{
  "d_model": 224,
  "n_kv_head": 4,
  "norm": "rmsnorm",
  "positions": "rope",
  "parallel_block": false,
  "init_std_down": 0.0,
  "beta1": 0.9,
  "lr_head": 0.00744,
  "decay_fraction": 0.837
}
Each number is 50 + 12 x the weight over its row's rms, rounded and kept within 0 to 99. Layers, rows and columns count from 0. The size before them is the row's rms in percent of the matrix's.

# gate: layer 17 MLP gate, 448x224, rms 0.0667, rows 154-174, columns 0-111
# up: layer 17 MLP up, 448x224, rms 0.0681, rows 154-174, columns 0-111
# down: layer 17 MLP down (transposed), 448x224, rms 0.0544, rows 154-173, columns 0-111
gate154 092:57 41 38 55 65 55 46 60 58 53 37 56 69 64 37 56 84 51 27 39 55 54 77 56 39 57 52 29 33 40 75 59 60 56 27 44 27 69 27 38 46 68 30 32 55 44 52 52 47 41 52 41 38 71 69 48 41 47 64 34 55 51 49 41 42 47 84 71 50 28 42 54 19 51 50 58 62 49 45 50 45 43 39 39 28 55 45 55 52 76 49 45 43 61 43 36 56 43 59 36 59 37 42 70 54 52 48 61 37 47 26 52
up154 095:61 41 39 45 49 50 57 35 62 49 44 53 57 44 61 20 30 56 46 45 48 40 58 52 47 65 79 54 36 49 53 71 54 11 54 69 73 50 70 75 44 54 58 64 66 36 48 75 66 60 46 47 57 51 49 40 41 51 52 40 44 53 41 64 66 52 50 38 43 42 50 52 44 49 44 30 54 48 51 42 37 82 52 36 58 56 64 49 50 34 71 88 59 60 40 55 45 36 23 59 56 49 50 34 42 61 75 37 42 57 45 43
down154 095:69 31 50 52 39 52 55 48 45 55 49 53 76 63 56 38 44 61 81 55 51 29 33 32 41 45 60 38 61 35 48 33 63 45 72 44 61 22 48 51 48 42 60 40 51 28 52 70 40 60 68 62 50 43 70 47 47 47 54 39 49 48 54 52 48 55 38 39 50 48 52 64 53 59 39 45 13 88 50 42 38 44 52 51 73 59 49 61 55 44 72 79 42 57 41 31 63 43 53 71 76 55 50 60 43 48 61 59 62 45 68 43
gate155 107:58 61 41 49 73 58 46 54 40 40 67 59 44 42 60 61 48 49 61 62 47 67 52 32 57 71 36 54 54 56 54 39 66 82 33 58 60 52 57 79 51 70 34 52 36 36 43 66 59 55 76 48 53 48 62 29 13 61 25 47 52 64 51 48 29 41 46 49 44 46 62 63 43 46 47 53 48 58 58 60 44 47 68 55 43 31 57 58 44 42 55 28 53 47 52 27 50 43 54 57 36 56 10 72 65 50 42 45 40 53 41 52
up155 106:53 54 69 39 46 31 59 50 74 64 38 51 45 52 50 63 48 53 53 46 41 56 51 53 28 33 46 57 55 57 77 44 40 53 54 62 44 52 59 33 61 52 24 49 36 52 44 77 50 48 51 54 49 32 45 59 71 50 46 50 52 49 71 29 50 55 50 73 64 48 39 44 40 58 36 52 53 42 48 50 56 38 44 48 41 74 33 46 64 60 49 41 43 53 56 54 59 57 32 60 73 49 66 30 40 66 47 46 38 30 39 65
down155 104:71 51 49 42 69 58 65 58 62 68 63 38 41 57 62 76 39 35 56 38 49 44 48 54 75 46 47 58 62 52 50 52 43 49 35 56 65 53 54 54 74 26 33 55 61 51 48 28 69 53 62 69 62 61 65 55 53 44 60 50 54 33 43 40 49 39 48 38 63 45 44 55 49 61 40 55 64 36 71 51 34 63 64 29 37 51 53 63 52 37 55 40 55 82 60 38 44 68 57 51 67 50 63 45 49 64 52 60 41 55 54 45
gate156 096:56 64 55 51 46 56 52 65 29 46 38 51 50 70 48 58 52 52 33 43 43 28 74 33 45 61 55 39 56 51 36 42 52 79 35 59 53 54 58 53 39 47 60 49 61 47 63 50 69 40 57 64 56 37 67 35 25 46 59 67 42 46 51 62 61 50 72 67 54 37 71 49 34 39 40 59 56 51 40 39 71 47 56 22 28 68 53 50 64 67 45 38 41 51 90 39 45 36 63 44 48 37 63 55 49 34 61 55 58 75 49 34
up156 096:51 52 46 46 36 39 37 53 53 59 49 59 56 45 44 37 51 41 71 54 47 68 55 52 35 45 78 44 62 42 30 45 58 52 71 41 47 53 58 51 43 36 63 65 36 52 59 53 47 67 57 50 19 60 76 38 58 59 47 42 42 46 55 23 33 60 48 41 61 51 55 50 34 43 44 48 47 51 50 44 18 46 65 52 53 32 40 50 27 46 48 55 54 43 61 26 48 55 35 41 32 57 65 41 57 50 55 54 55 37 40 60
down156 095:77 58 62 66 42 86 56 43 32 46 62 52 46 52 50 43 41 40 46 58 36 41 62 50 54 37 49 50 54 49 60 54 43 69 45 46 12 64 61 55 38 41 57 77 31 40 51 42 47 52 48 59 56 47 55 35 44 68 35 53 54 52 39 45 39 29 50 71 56 48 44 50 82 60 50 56 54 41 44 51 47 58 28 63 55 65 48 55 27 70 53 29 37 33 34 36 52 36 61 33 34 58 28 56 37 44 51 54 53 48 69 42
gate157 105:62 50 68 61 58 78 47 72 53 46 59 21 42 36 42 25 39 61 41 36 34 69 41 39 55 59 55 49 34 50 50 49 41 54 65 47 52 59 57 14 44 46 67 42 47 38 37 69 54 41 40 51 51 44 39 67 39 49 50 63 50 31 59 61 56 21 68 51 33 46 62 39 43 45 66 42 58 37 43 43 63 27 34 69 44 51 45 63 37 53 34 54 55 24 38 65 49 44 38 65 33 39 49 45 54 53 53 52 54 49 36 41
up157 104:51 57 58 40 56 35 41 47 67 51 49 35 58 47 46 49 72 73 28 44 33 71 57 42 43 65 62 66 40 34 55 32 53 46 60 50 61 60 56 45 55 47 52 59 38 66 52 45 64 48 58 53 38 51 43 50 65 46 66 19 50 47 45 46 47 46 58 39 54 44 49 53 39 52 60 63 58 45 24 53 52 51 63 66 40 56 72 73 38 47 69 53 50 36 59 70 53 41 55 41 50 46 54 50 54 67 39 38 49 66 22 66
down157 098:60 57 64 45 66 62 41 59 45 39 46 35 27 58 13 56 45 53 24 42 53 48 36 55 34 45 51 51 53 63 48 71 51 59 58 14 62 50 49 47 35 40 61 54 47 33 62 62 56 49 46 53 58 67 39 53 42 38 34 37 58 44 49 39 64 51 64 48 52 31 53 58 39 21 58 28 51 42 36 36 51 39 50 71 33 61 51 51 44 66 55 55 14 40 34 68 47 51 34 55 42 45 48 53 70 58 41 61 44 40 57 46
gate158 094:59 59 50 55 68 41 57 48 54 50 51 51 60 55 55 27 47 64 24 45 58 44 43 23 51 44 70 48 68 63 68 57 34 51 59 68 42 83 33 49 54 55 39 48 53 63 38 55 64 28 87 48 40 28 49 53 60 48 50 35 41 41 52 78 60 53 49 61 60 47 44 42 24 35 51 50 38 72 42 44 65 48 48 50 49 43 45 72 39 39 42 78 43 48 43 44 74 42 34 43 70 55 34 60 64 47 52 67 39 66 37 73
up158 095:54 39 57 42 62 50 51 46 51 47 45 44 55 45 38 29 55 49 46 50 52 38 45 37 57 48 48 59 56 66 44 62 44 31 51 49 58 51 36 50 66 34 53 51 54 69 27 50 42 48 47 43 56 61 38 57 62 51 48 50 36 53 43 64 59 61 51 17 70 24 41 60 49 53 67 47 36 50 62 60 63 41 33 58 36 60 41 67 39 49 62 58 59 32 50 56 54 63 44 47 66 71 68 24 53 65 50 51 61 46 52 53
down158 095:47 43 62 45 59 33 43 65 47 52 52 65 51 23 59 34 42 41 38 50 68 49 49 50 68 35 59 50 55 52 53 46 42 42 43 41 50 53 62 64 53 47 44 37 47 67 45 44 51 54 38 45 42 70 35 61 48 49 53 84 38 74 44 27 34 51 39 54 45 63 55 46 43 53 57 40 51 42 50 57 47 32 41 20 35 45 45 57 59 66 57 35 78 41 46 52 19 68 46 37 55 44 54 58 66 40 43 44 60 68 55 62
gate159 097:60 52 48 63 30 51 59 69 24 37 57 33 51 52 35 51 40 51 49 49 47 50 52 64 33 32 74 35 53 55 51 54 49 68 23 38 50 81 62 39 80 41 37 49 48 60 35 70 61 41 60 33 25 47 43 68 43 50 50 52 45 60 42 40 43 32 30 53 40 28 57 55 63 48 48 43 43 42 51 35 41 58 39 62 36 52 51 65 68 60 39 60 65 62 73 40 42 47 47 74 56 65 68 51 56 46 58 48 44 34 47 35
up159 093:56 46 50 50 65 47 62 34 77 61 51 45 56 60 52 45 56 32 39 73 42 51 56 39 55 56 41 54 43 58 42 48 75 19 46 59 62 37 51 54 36 68 58 37 53 52 61 53 12 53 47 57 72 52 56 40 61 50 60 30 65 58 58 61 45 53 65 44 62 64 46 34 37 62 57 47 46 75 43 62 69 45 49 40 63 48 49 60 54 49 64 49 39 26 24 54 62 61 35 34 53 43 38 49 38 50 45 72 65 54 32 70
down159 096:43 58 41 47 22 66 34 53 60 55 42 64 47 76 47 34 68 58 70 63 47 44 36 17 62 46 44 52 54 57 40 50 48 62 38 40 55 60 41 52 49 40 49 64 64 50 43 50 51 46 64 45 54 48 44 42 55 90 46 28 44 48 56 60 48 61 46 66 49 45 78 40 56 42 37 42 83 52 40 73 61 56 68 52 49 54 41 55 42 34 67 45 54 66 38 53 49 52 41 58 42 38 48 51 28 74 81 70 65 28 54 58
gate160 090:53 47 35 58 52 56 44 50 52 44 59 32 64 54 62 40 46 69 51 49 39 51 52 52 68 56 54 21 55 62 55 44 54 59 55 64 35 53 27 57 59 56 50 37 49 41 45 49 59 30 38 49 43 41 72 58 29 46 37 58 54 57 37 52 12 51 46 47 39 58 33 64 37 56 43 48 53 33 39 49 32 33 56 54 38 35 75 69 47 57 40 40 58 39 41 54 48 51 50 66 57 40 43 48 54 38 46 44 53 53 53 53
up160 095:54 46 44 59 48 37 54 50 34 56 38 57 28 64 31 64 54 60 38 48 55 52 39 40 54 51 60 77 28 50 35 64 53 51 44 24 70 65 71 68 36 44 55 59 52 56 59 50 57 41 39 56 47 60 42 67 71 43 51 58 40 50 71 58 36 41 37 55 61 42 75 43 54 58 47 39 19 83 64 49 57 69 66 49 55 50 42 57 76 50 39 66 52 49 42 45 46 55 39 53 43 71 73 60 57 55 51 60 49 29 65 43
down160 093:54 64 65 51 62 54 56 60 47 53 66 55 57 37 53 61 59 30 22 35 50 42 75 50 54 72 43 77 25 50 49 35 46 47 52 55 56 78 60 45 35 46 34 68 53 68 42 56 46 64 57 69 74 47 57 29 28 87 58 52 56 46 76 44 45 58 42 60 38 63 49 55 49 57 61 41 26 46 79 37 45 47 72 45 47 49 54 47 39 40 56 47 40 61 53 53 59 53 59 63 46 53 39 73 62 46 59 49 51 32 45 30
gate161 089:75 50 47 53 31 67 59 47 46 48 37 36 40 46 64 57 59 57 59 76 47 59 41 49 45 64 40 42 57 77 49 48 54 60 64 41 59 39 52 67 59 44 38 44 66 40 53 48 51 22 54 39 63 39 53 53 67 45 27 60 58 70 28 65 56 37 25 69 55 40 49 47 49 56 11 47 47 61 51 42 71 53 67 55 54 59 61 44 49 39 58 46 47 39 58 37 31 43 52 42 45 47 25 47 57 39 43 45 55 48 71 48
up161 097:50 58 59 46 64 40 61 34 56 41 35 58 53 47 45 41 45 35 27 52 51 59 46 49 41 44 65 61 50 48 43 79 68 40 43 57 49 51 55 53 35 41 65 60 33 62 47 59 44 53 42 59 25 74 52 39 30 49 67 27 42 19 41 38 48 63 70 71 31 53 48 57 57 49 76 54 50 34 40 60 49 45 56 45 27 41 39 51 34 50 45 59 52 51 61 67 63 71 40 52 48 44 60 47 52 48 52 60 44 44 53 35
down161 094:50 71 59 49 50 51 56 80 54 44 52 68 44 51 53 76 47 37 80 48 42 52 76 68 47 44 46 55 59 67 67 49 53 65 72 41 49 45 43 44 45 30 51 48 60 65 54 52 42 50 39 47 59 45 53 46 36 47 51 40 45 33 61 50 24 40 48 72 38 69 65 51 78 29 40 65 49 53 44 69 33 31 65 52 52 53 60 52 37 48 48 51 46 37 58 55 51 48 28 22 54 45 52 44 50 38 55 70 41 58 44 46
gate162 094:44 32 53 54 56 62 73 48 40 51 45 54 51 70 43 52 59 54 50 52 59 53 57 67 47 78 57 42 31 48 83 48 36 47 36 63 65 33 45 25 46 54 54 35 40 49 36 55 63 46 50 50 42 56 60 58 40 51 51 45 57 39 66 51 42 51 62 51 44 41 43 55 43 58 63 52 52 40 37 65 62 53 35 37 33 52 60 41 41 39 69 38 53 63 55 34 40 54 56 61 34 63 36 55 50 58 43 62 42 49 39 43
up162 099:54 65 52 53 61 37 44 38 65 59 39 53 49 76 49 44 41 40 34 45 60 53 47 33 71 51 49 65 57 63 67 71 32 48 63 64 41 44 45 55 71 37 60 24 39 50 32 36 41 32 54 46 68 79 61 56 25 52 23 29 42 47 52 43 56 54 16 47 20 35 67 34 59 31 54 42 38 59 58 39 68 67 50 48 44 45 37 64 50 42 23 45 33 50 33 59 54 64 57 62 56 63 49 47 51 57 45 25 52 51 63 39
down162 095:46 52 49 52 54 40 56 52 51 59 61 60 48 37 63 40 41 59 47 46 45 47 59 37 58 45 55 59 65 30 48 43 18 56 56 65 44 67 31 40 32 46 50 35 37 42 46 47 63 52 49 62 39 67 44 54 49 69 56 51 71 43 40 45 55 46 42 59 29 31 42 50 46 56 42 45 60 57 74 71 48 48 46 39 47 65 62 29 57 51 55 33 56 53 79 72 52 47 54 61 36 56 30 69 78 53 57 44 44 41 48 40
gate163 091:55 47 35 57 43 55 49 52 58 47 53 62 60 59 42 43 67 60 38 65 47 31 33 43 39 58 53 60 37 52 44 45 34 50 33 42 56 66 51 63 52 52 37 38 45 08 42 43 55 63 64 58 63 45 45 49 32 53 66 43 42 54 51 54 46 37 46 64 57 53 57 50 68 68 20 58 61 41 47 47 52 41 32 69 59 21 51 68 69 55 58 44 42 55 48 48 63 50 43 36 41 47 52 46 19 48 34 30 31 35 49 32
up163 093:43 34 50 61 31 55 62 46 67 61 40 57 50 65 47 40 57 56 58 54 26 44 32 45 41 45 57 68 52 60 40 39 40 65 26 49 51 60 19 72 44 39 38 58 41 40 57 49 67 53 46 54 63 35 55 41 55 51 52 43 67 50 36 57 39 50 60 57 68 48 66 58 78 66 55 65 52 57 39 49 38 31 47 47 41 45 60 57 50 60 42 42 34 61 36 25 47 35 50 55 73 58 49 57 45 33 49 73 52 26 60 32
down163 096:50 80 46 28 49 37 64 48 44 45 62 56 44 39 36 58 47 43 59 34 46 51 54 32 35 41 45 74 67 55 49 43 40 64 63 51 51 31 59 62 51 58 61 73 49 57 54 44 41 50 57 41 51 56 65 28 46 35 40 72 20 42 52 46 45 53 56 33 41 61 37 38 67 44 28 49 51 72 60 63 50 60 40 53 49 45 65 42 59 66 45 43 42 57 38 65 63 43 48 31 49 62 42 37 62 45 52 43 29 53 48 41
gate164 104:68 63 32 46 25 52 52 48 44 35 35 52 75 44 42 66 57 37 66 40 22 55 50 59 40 67 62 75 69 37 58 75 37 68 39 44 70 45 49 80 39 43 34 53 46 74 46 46 34 42 62 50 49 59 52 46 37 56 56 57 56 48 31 42 45 25 53 44 46 43 59 55 47 68 41 54 67 48 59 52 64 42 44 37 68 32 29 40 40 39 60 64 56 66 54 37 51 69 47 62 50 26 40 64 64 41 36 53 47 65 72 39
up164 102:60 59 36 51 27 53 54 50 57 39 63 51 48 49 52 46 45 47 62 62 33 57 54 44 34 67 52 63 63 33 43 64 39 51 53 50 72 45 57 72 38 42 53 43 55 58 35 26 53 43 52 43 47 65 58 41 31 60 47 56 50 54 51 66 45 47 45 56 38 46 71 64 19 75 41 74 54 34 74 34 49 39 58 49 47 61 32 46 47 52 49 49 35 43 44 46 47 68 55 57 48 34 34 54 58 67 49 51 68 38 72 26
down164 103:59 43 36 40 56 69 50 51 40 64 60 38 44 43 63 32 45 45 29 54 69 19 53 42 52 61 62 74 49 44 34 53 64 33 53 45 44 30 49 53 48 46 59 69 67 50 54 64 47 44 35 53 57 61 29 50 73 30 28 59 46 57 63 49 55 51 65 42 41 48 61 44 44 60 45 55 50 52 46 50 61 36 48 39 58 45 61 59 49 67 67 70 63 52 56 41 43 35 48 48 46 41 70 45 44 57 32 62 52 62 49 43
gate165 098:41 50 45 53 63 54 63 60 50 51 40 36 58 64 35 63 48 51 47 57 46 64 48 39 50 82 43 51 58 53 46 57 42 53 47 42 58 32 63 60 68 71 43 33 56 61 39 43 50 55 58 56 42 42 65 59 62 48 46 51 56 32 45 64 23 44 49 61 50 61 32 40 39 56 50 80 50 36 47 36 46 40 49 41 52 34 34 60 35 49 42 72 67 44 57 50 69 71 41 56 39 40 58 67 29 52 43 48 49 48 29 53
up165 095:58 36 57 46 55 46 51 64 64 43 34 62 42 46 68 55 52 30 41 63 59 54 51 62 53 35 46 43 44 29 43 50 42 39 38 62 49 48 59 51 42 39 63 55 54 48 53 36 42 40 44 40 63 72 57 33 51 51 60 53 61 51 61 68 44 40 66 43 24 68 44 40 49 53 38 28 47 64 64 52 42 41 49 39 48 67 59 36 76 43 71 52 33 71 42 81 45 53 73 49 49 49 53 31 75 35 45 29 27 64 69 58
down165 098:49 61 52 56 58 40 40 57 48 51 53 56 52 47 52 57 48 61 22 61 59 43 59 57 44 75 33 45 30 47 68 71 55 51 44 62 46 67 45 45 46 42 52 14 49 57 59 60 36 68 59 27 42 59 49 60 49 80 66 58 56 56 43 32 47 54 51 46 45 57 64 38 42 36 34 70 37 39 45 42 44 56 56 39 44 45 53 50 49 37 48 54 37 63 53 25 62 33 23 68 46 47 83 61 52 34 76 44 66 42 68 49
gate166 105:43 56 43 59 37 45 49 56 36 33 41 40 41 51 38 53 43 80 44 47 45 41 37 24 40 40 48 43 48 41 57 41 40 49 56 59 39 62 90 31 53 52 50 33 45 57 57 58 75 45 45 26 41 55 53 45 61 58 43 59 68 46 71 37 47 50 64 50 60 29 53 50 56 45 46 46 58 36 34 42 39 32 47 43 52 47 61 59 60 22 54 44 51 36 76 46 48 37 54 43 69 58 55 33 17 48 36 40 42 49 61 37
up166 104:65 32 73 48 36 66 51 46 40 56 43 45 40 49 38 62 41 34 50 54 57 48 57 51 68 36 36 60 47 59 44 56 62 46 63 64 38 46 30 31 65 66 59 39 56 36 71 59 67 51 57 52 73 40 44 43 46 46 47 38 70 53 32 42 48 45 36 32 68 65 57 48 43 49 48 62 53 62 66 63 58 58 55 60 25 53 35 36 49 76 40 51 48 66 32 54 46 38 59 37 39 59 42 38 58 39 40 57 57 41 38 79
down166 105:62 26 51 47 43 44 46 31 57 56 55 61 52 33 35 56 41 53 59 73 56 56 38 56 41 37 47 54 39 55 69 62 52 50 52 47 52 67 31 69 46 47 29 30 56 48 52 38 74 45 32 51 55 61 66 48 72 32 42 47 38 65 48 70 53 48 40 48 42 34 54 62 46 59 15 64 50 55 48 57 57 34 42 48 45 36 69 44 46 44 50 69 41 36 67 53 55 54 58 67 44 38 41 41 55 71 32 58 60 59 48 51
gate167 097:75 29 65 61 50 58 73 44 42 52 43 29 81 61 33 32 63 67 62 48 60 49 43 27 57 44 53 40 67 25 59 38 68 31 62 42 58 72 59 48 42 46 34 61 18 33 38 53 47 38 58 52 50 57 66 58 57 49 54 38 44 59 61 43 39 44 58 58 47 58 65 56 53 61 59 38 60 62 37 33 52 51 70 70 50 27 43 69 70 63 49 53 64 48 56 57 47 45 54 41 67 57 42 62 36 47 40 63 48 54 58 48
up167 102:49 62 54 53 45 49 50 56 40 55 40 40 52 59 62 52 40 63 62 59 62 45 61 43 60 36 56 54 68 39 29 33 60 52 81 46 62 31 53 42 72 58 49 52 47 35 60 33 55 49 43 43 40 22 37 74 48 46 31 57 39 49 25 59 33 39 73 48 66 48 47 45 55 54 32 44 52 39 49 60 58 51 66 63 47 33 70 22 53 74 31 50 64 56 54 56 56 38 49 37 55 52 45 56 50 21 34 57 45 59 57 42
down167 096:58 45 53 32 53 44 65 52 32 50 41 51 60 44 33 54 48 44 42 41 60 55 55 27 33 58 57 52 59 41 70 54 40 55 44 64 48 58 46 52 47 72 58 50 58 59 41 55 45 33 48 55 42 42 51 42 67 00 47 49 59 37 58 46 38 52 76 50 39 49 46 39 47 53 50 42 70 62 53 47 55 24 57 42 59 59 47 61 51 59 67 59 54 68 61 45 66 52 50 67 43 65 59 25 51 40 31 65 44 45 56 61
gate168 098:67 59 44 65 65 57 58 40 54 53 48 47 60 61 35 30 42 63 17 22 48 33 31 46 64 65 45 54 61 66 65 70 52 50 40 45 32 42 31 69 39 50 69 51 61 36 51 57 30 39 61 75 52 37 17 63 47 51 56 52 53 50 33 43 44 60 36 57 45 35 52 74 39 60 62 47 48 46 38 37 65 62 48 58 48 50 49 48 39 53 43 51 67 66 44 59 61 42 38 65 49 44 70 80 53 38 54 29 38 52 60 42
up168 093:61 47 29 45 57 46 56 44 59 62 51 50 44 66 53 29 55 59 29 41 49 67 20 43 47 51 34 45 65 36 62 69 49 52 41 51 55 48 29 45 55 56 62 26 45 50 63 54 49 45 45 41 63 51 59 48 57 51 38 46 47 59 47 56 64 61 69 41 41 44 50 46 43 55 57 53 29 73 77 39 54 56 53 48 44 65 48 46 35 48 52 44 67 73 49 53 35 56 40 54 48 44 57 55 42 43 77 26 51 53 59 38
down168 098:45 49 49 53 49 30 71 35 54 76 52 53 45 43 58 56 39 48 46 58 43 58 57 41 51 64 43 55 58 62 37 55 44 55 43 46 74 30 49 60 46 67 65 43 64 60 31 70 33 35 56 65 68 54 66 42 41 54 35 39 47 67 55 62 68 60 46 46 50 21 61 41 40 51 62 37 68 50 44 55 36 29 49 49 60 63 39 55 41 74 56 54 56 36 35 66 51 63 65 25 49 45 49 57 48 58 67 39 36 40 64 59
gate169 098:46 61 41 60 49 72 51 63 25 41 52 40 45 54 53 25 43 48 55 55 33 57 57 19 54 76 51 44 47 68 36 52 67 56 69 55 39 48 17 41 40 49 32 30 74 43 35 53 35 37 53 42 48 65 41 46 39 48 41 56 79 28 38 55 37 44 66 52 29 54 13 48 25 51 33 58 43 54 49 48 72 46 54 46 45 58 54 57 55 54 75 47 43 46 55 53 52 53 45 21 46 25 54 61 41 41 43 63 48 45 47 52
up169 101:58 49 51 45 43 60 40 31 56 46 63 82 72 38 48 75 48 53 79 69 60 48 45 61 65 29 45 51 55 51 41 35 36 59 21 46 55 57 51 56 56 66 51 88 40 69 58 40 63 66 53 51 47 68 46 49 65 46 60 44 41 63 41 32 37 51 37 71 62 50 61 56 43 39 44 24 58 50 57 46 28 32 49 59 36 56 73 42 29 54 42 69 47 54 50 49 45 61 35 50 58 34 51 39 53 43 58 61 46 57 58 32
down169 096:53 42 53 47 46 41 39 46 46 32 45 60 35 43 49 23 46 72 54 63 74 63 41 39 62 36 42 33 83 55 43 55 58 53 47 65 45 54 40 58 37 54 49 32 63 45 43 57 58 44 62 52 42 50 50 57 45 58 38 55 49 58 41 62 45 74 39 50 31 55 34 50 31 58 69 66 53 41 70 61 64 48 34 45 71 47 79 44 54 43 48 46 50 50 43 45 58 51 32 27 54 59 61 42 45 47 35 52 47 57 45 63
gate170 093:58 47 48 57 46 39 52 50 48 50 57 60 50 43 45 42 20 41 47 49 54 53 55 43 49 37 59 31 61 49 65 46 68 58 66 41 50 81 49 49 72 39 52 49 46 27 64 71 40 30 68 48 60 29 55 62 26 60 37 33 32 22 52 38 63 41 44 37 55 49 29 66 58 43 25 42 43 50 40 52 50 37 40 69 60 45 46 52 55 65 55 43 49 58 68 35 64 42 60 29 40 64 20 46 30 32 77 69 31 55 53 37
up170 093:52 46 60 52 49 56 48 55 36 50 62 54 64 36 52 49 31 55 70 38 41 67 54 51 46 50 50 69 72 43 59 39 59 82 58 40 75 51 64 32 74 34 45 45 22 45 61 48 46 43 64 45 36 32 44 68 46 58 48 35 35 43 39 66 58 41 52 30 44 37 54 48 42 49 45 38 27 34 70 43 50 54 41 61 73 73 48 69 38 61 48 52 75 67 63 52 46 39 53 36 53 56 28 71 49 39 59 50 44 61 55 54
down170 099:25 33 52 42 50 43 46 49 41 59 45 48 47 60 52 49 49 36 82 54 75 49 50 61 52 35 72 66 28 33 57 37 37 53 58 45 55 70 25 39 41 30 38 34 38 32 51 49 44 51 80 59 52 61 46 48 46 29 51 34 50 42 53 48 52 63 33 37 42 51 49 56 58 44 63 54 41 60 82 61 63 53 42 54 59 64 37 30 42 33 53 54 44 54 44 57 50 69 47 37 37 53 61 45 59 46 23 42 31 37 41 52
gate171 104:62 46 31 59 67 67 66 67 57 31 69 27 42 40 45 43 55 62 55 56 47 81 30 46 59 39 38 37 66 54 43 48 76 42 63 36 47 45 52 45 39 44 65 57 47 54 43 33 39 31 66 68 47 66 32 47 25 54 58 49 47 58 43 59 33 45 19 30 58 34 50 55 57 40 42 53 32 45 47 26 43 40 47 45 39 63 50 47 29 59 47 25 49 59 51 50 48 47 42 41 58 47 65 41 51 35 66 29 48 49 71 58
up171 103:57 46 32 55 50 59 60 60 56 45 74 26 42 51 79 50 61 62 47 44 38 68 44 49 30 27 41 48 69 44 37 62 53 37 55 46 48 47 46 52 34 46 55 33 41 45 53 18 52 31 66 67 48 67 39 56 42 48 52 54 52 66 51 52 52 51 40 46 74 59 26 52 56 50 42 17 44 51 40 57 57 52 52 53 50 57 37 52 52 47 48 59 44 42 49 67 51 50 27 45 58 48 59 42 42 38 50 30 67 55 59 47
down171 101:48 68 47 36 49 54 74 76 66 49 35 66 45 43 45 37 57 53 50 51 67 31 60 46 58 47 46 70 53 55 46 48 73 48 52 55 55 48 36 43 41 47 64 38 36 38 56 65 67 63 33 51 54 52 62 46 45 30 54 41 51 63 64 65 48 53 66 49 56 62 71 57 62 47 54 43 46 57 56 74 58 45 54 51 46 70 41 30 63 48 48 54 61 61 60 46 61 40 63 53 45 42 70 46 55 38 53 52 73 35 29 37
gate172 099:40 45 68 57 50 56 55 54 51 70 45 52 75 58 34 77 57 55 33 36 39 53 73 62 40 44 60 55 45 58 46 48 26 65 43 38 61 33 43 32 43 53 53 51 69 46 41 49 42 50 37 70 53 49 44 66 44 64 53 45 59 35 72 62 51 42 62 58 66 43 46 38 75 37 54 49 50 45 60 51 64 42 47 38 57 41 60 51 57 49 29 65 56 60 86 39 64 51 50 63 43 70 64 41 44 42 64 66 47 46 36 44
up172 096:52 44 53 43 43 59 68 65 57 48 46 46 59 57 26 66 67 64 19 54 49 49 61 65 25 32 56 51 54 44 41 45 42 50 46 42 62 38 46 53 50 51 66 45 65 55 36 30 38 42 24 60 45 35 75 62 66 51 38 40 50 48 55 38 67 50 65 40 28 68 38 61 66 46 60 52 63 32 59 48 58 51 57 57 56 59 44 53 46 42 42 60 59 49 80 34 64 41 43 46 42 61 53 48 33 48 58 49 71 36 41 40
down172 099:41 40 59 26 44 48 66 39 45 65 62 30 25 32 36 60 49 50 35 26 61 34 67 59 73 60 60 40 65 49 52 44 37 47 35 51 68 25 74 34 22 45 52 45 43 35 56 41 34 78 45 64 64 49 48 49 34 67 46 38 43 33 37 48 54 49 39 49 83 58 52 44 59 34 50 45 59 75 40 62 68 44 48 60 37 63 39 65 48 45 46 50 60 55 60 44 43 44 63 40 40 64 34 56 64 55 59 66 43 61 33 58
gate173 105:61 49 38 64 61 38 57 56 53 51 41 47 48 48 58 42 41 56 47 60 48 44 67 27 56 42 54 54 57 71 51 49 51 40 54 72 45 53 60 45 68 50 56 42 63 40 49 72 50 46 45 48 36 25 51 50 49 51 67 47 43 13 65 66 39 49 52 82 36 41 72 42 40 41 47 57 31 45 56 45 63 61 57 39 66 63 63 73 52 43 47 58 60 49 54 58 52 48 47 48 27 47 61 60 22 60 68 48 53 45 54 71
up173 107:52 68 56 51 60 67 55 55 50 49 68 41 50 49 55 39 40 33 66 71 41 53 64 52 41 42 67 42 51 44 37 34 42 39 38 48 75 46 24 72 31 51 60 65 51 57 66 62 55 49 55 51 37 54 52 57 46 49 49 43 26 64 47 46 45 59 45 44 59 72 45 63 68 53 61 44 57 60 57 60 36 62 64 41 32 37 38 57 59 58 68 52 41 56 50 34 68 68 50 63 67 60 51 44 59 49 34 66 37 48 50 49
down173 109:49 49 53 31 44 28 47 41 37 54 38 55 34 56 38 39 40 43 22 27 44 56 37 51 55 51 46 55 41 24 52 37 32 58 55 51 24 54 38 60 69 54 52 35 58 58 42 49 48 54 28 53 41 56 53 48 42 75 54 64 65 49 54 44 54 47 44 57 44 34 62 40 36 60 40 56 37 55 35 48 32 51 39 50 26 66 47 61 45 41 64 39 65 62 34 14 56 56 58 69 50 48 42 38 49 51 64 51 65 64 60 67
gate174 097:33 54 45 54 44 59 54 46 47 54 49 55 63 29 40 64 48 35 59 45 20 46 80 59 56 56 63 38 37 46 50 74 38 39 47 57 47 47 32 56 65 55 39 51 65 44 56 62 51 44 43 69 49 40 54 58 38 59 40 44 60 41 66 93 57 56 65 48 63 32 44 56 61 34 60 39 50 61 47 62 44 34 36 53 28 51 60 24 50 58 49 60 49 46 63 41 61 54 63 31 60 49 47 30 40 45 67 56 47 34 55 45
up174 096:58 52 53 53 49 43 70 45 44 49 32 42 69 42 42 41 52 38 46 56 47 59 59 52 58 56 39 58 38 71 46 35 42 57 41 41 52 63 55 54 34 46 51 27 47 44 48 60 42 57 66 21 41 53 48 43 41 41 38 45 47 48 30 19 43 47 50 84 48 55 65 62 57 12 52 52 51 44 52 38 51 53 41 63 44 37 44 61 51 48 63 51 57 63 39 72 33 46 45 60 38 48 50 63 46 44 38 57 31 59 63 72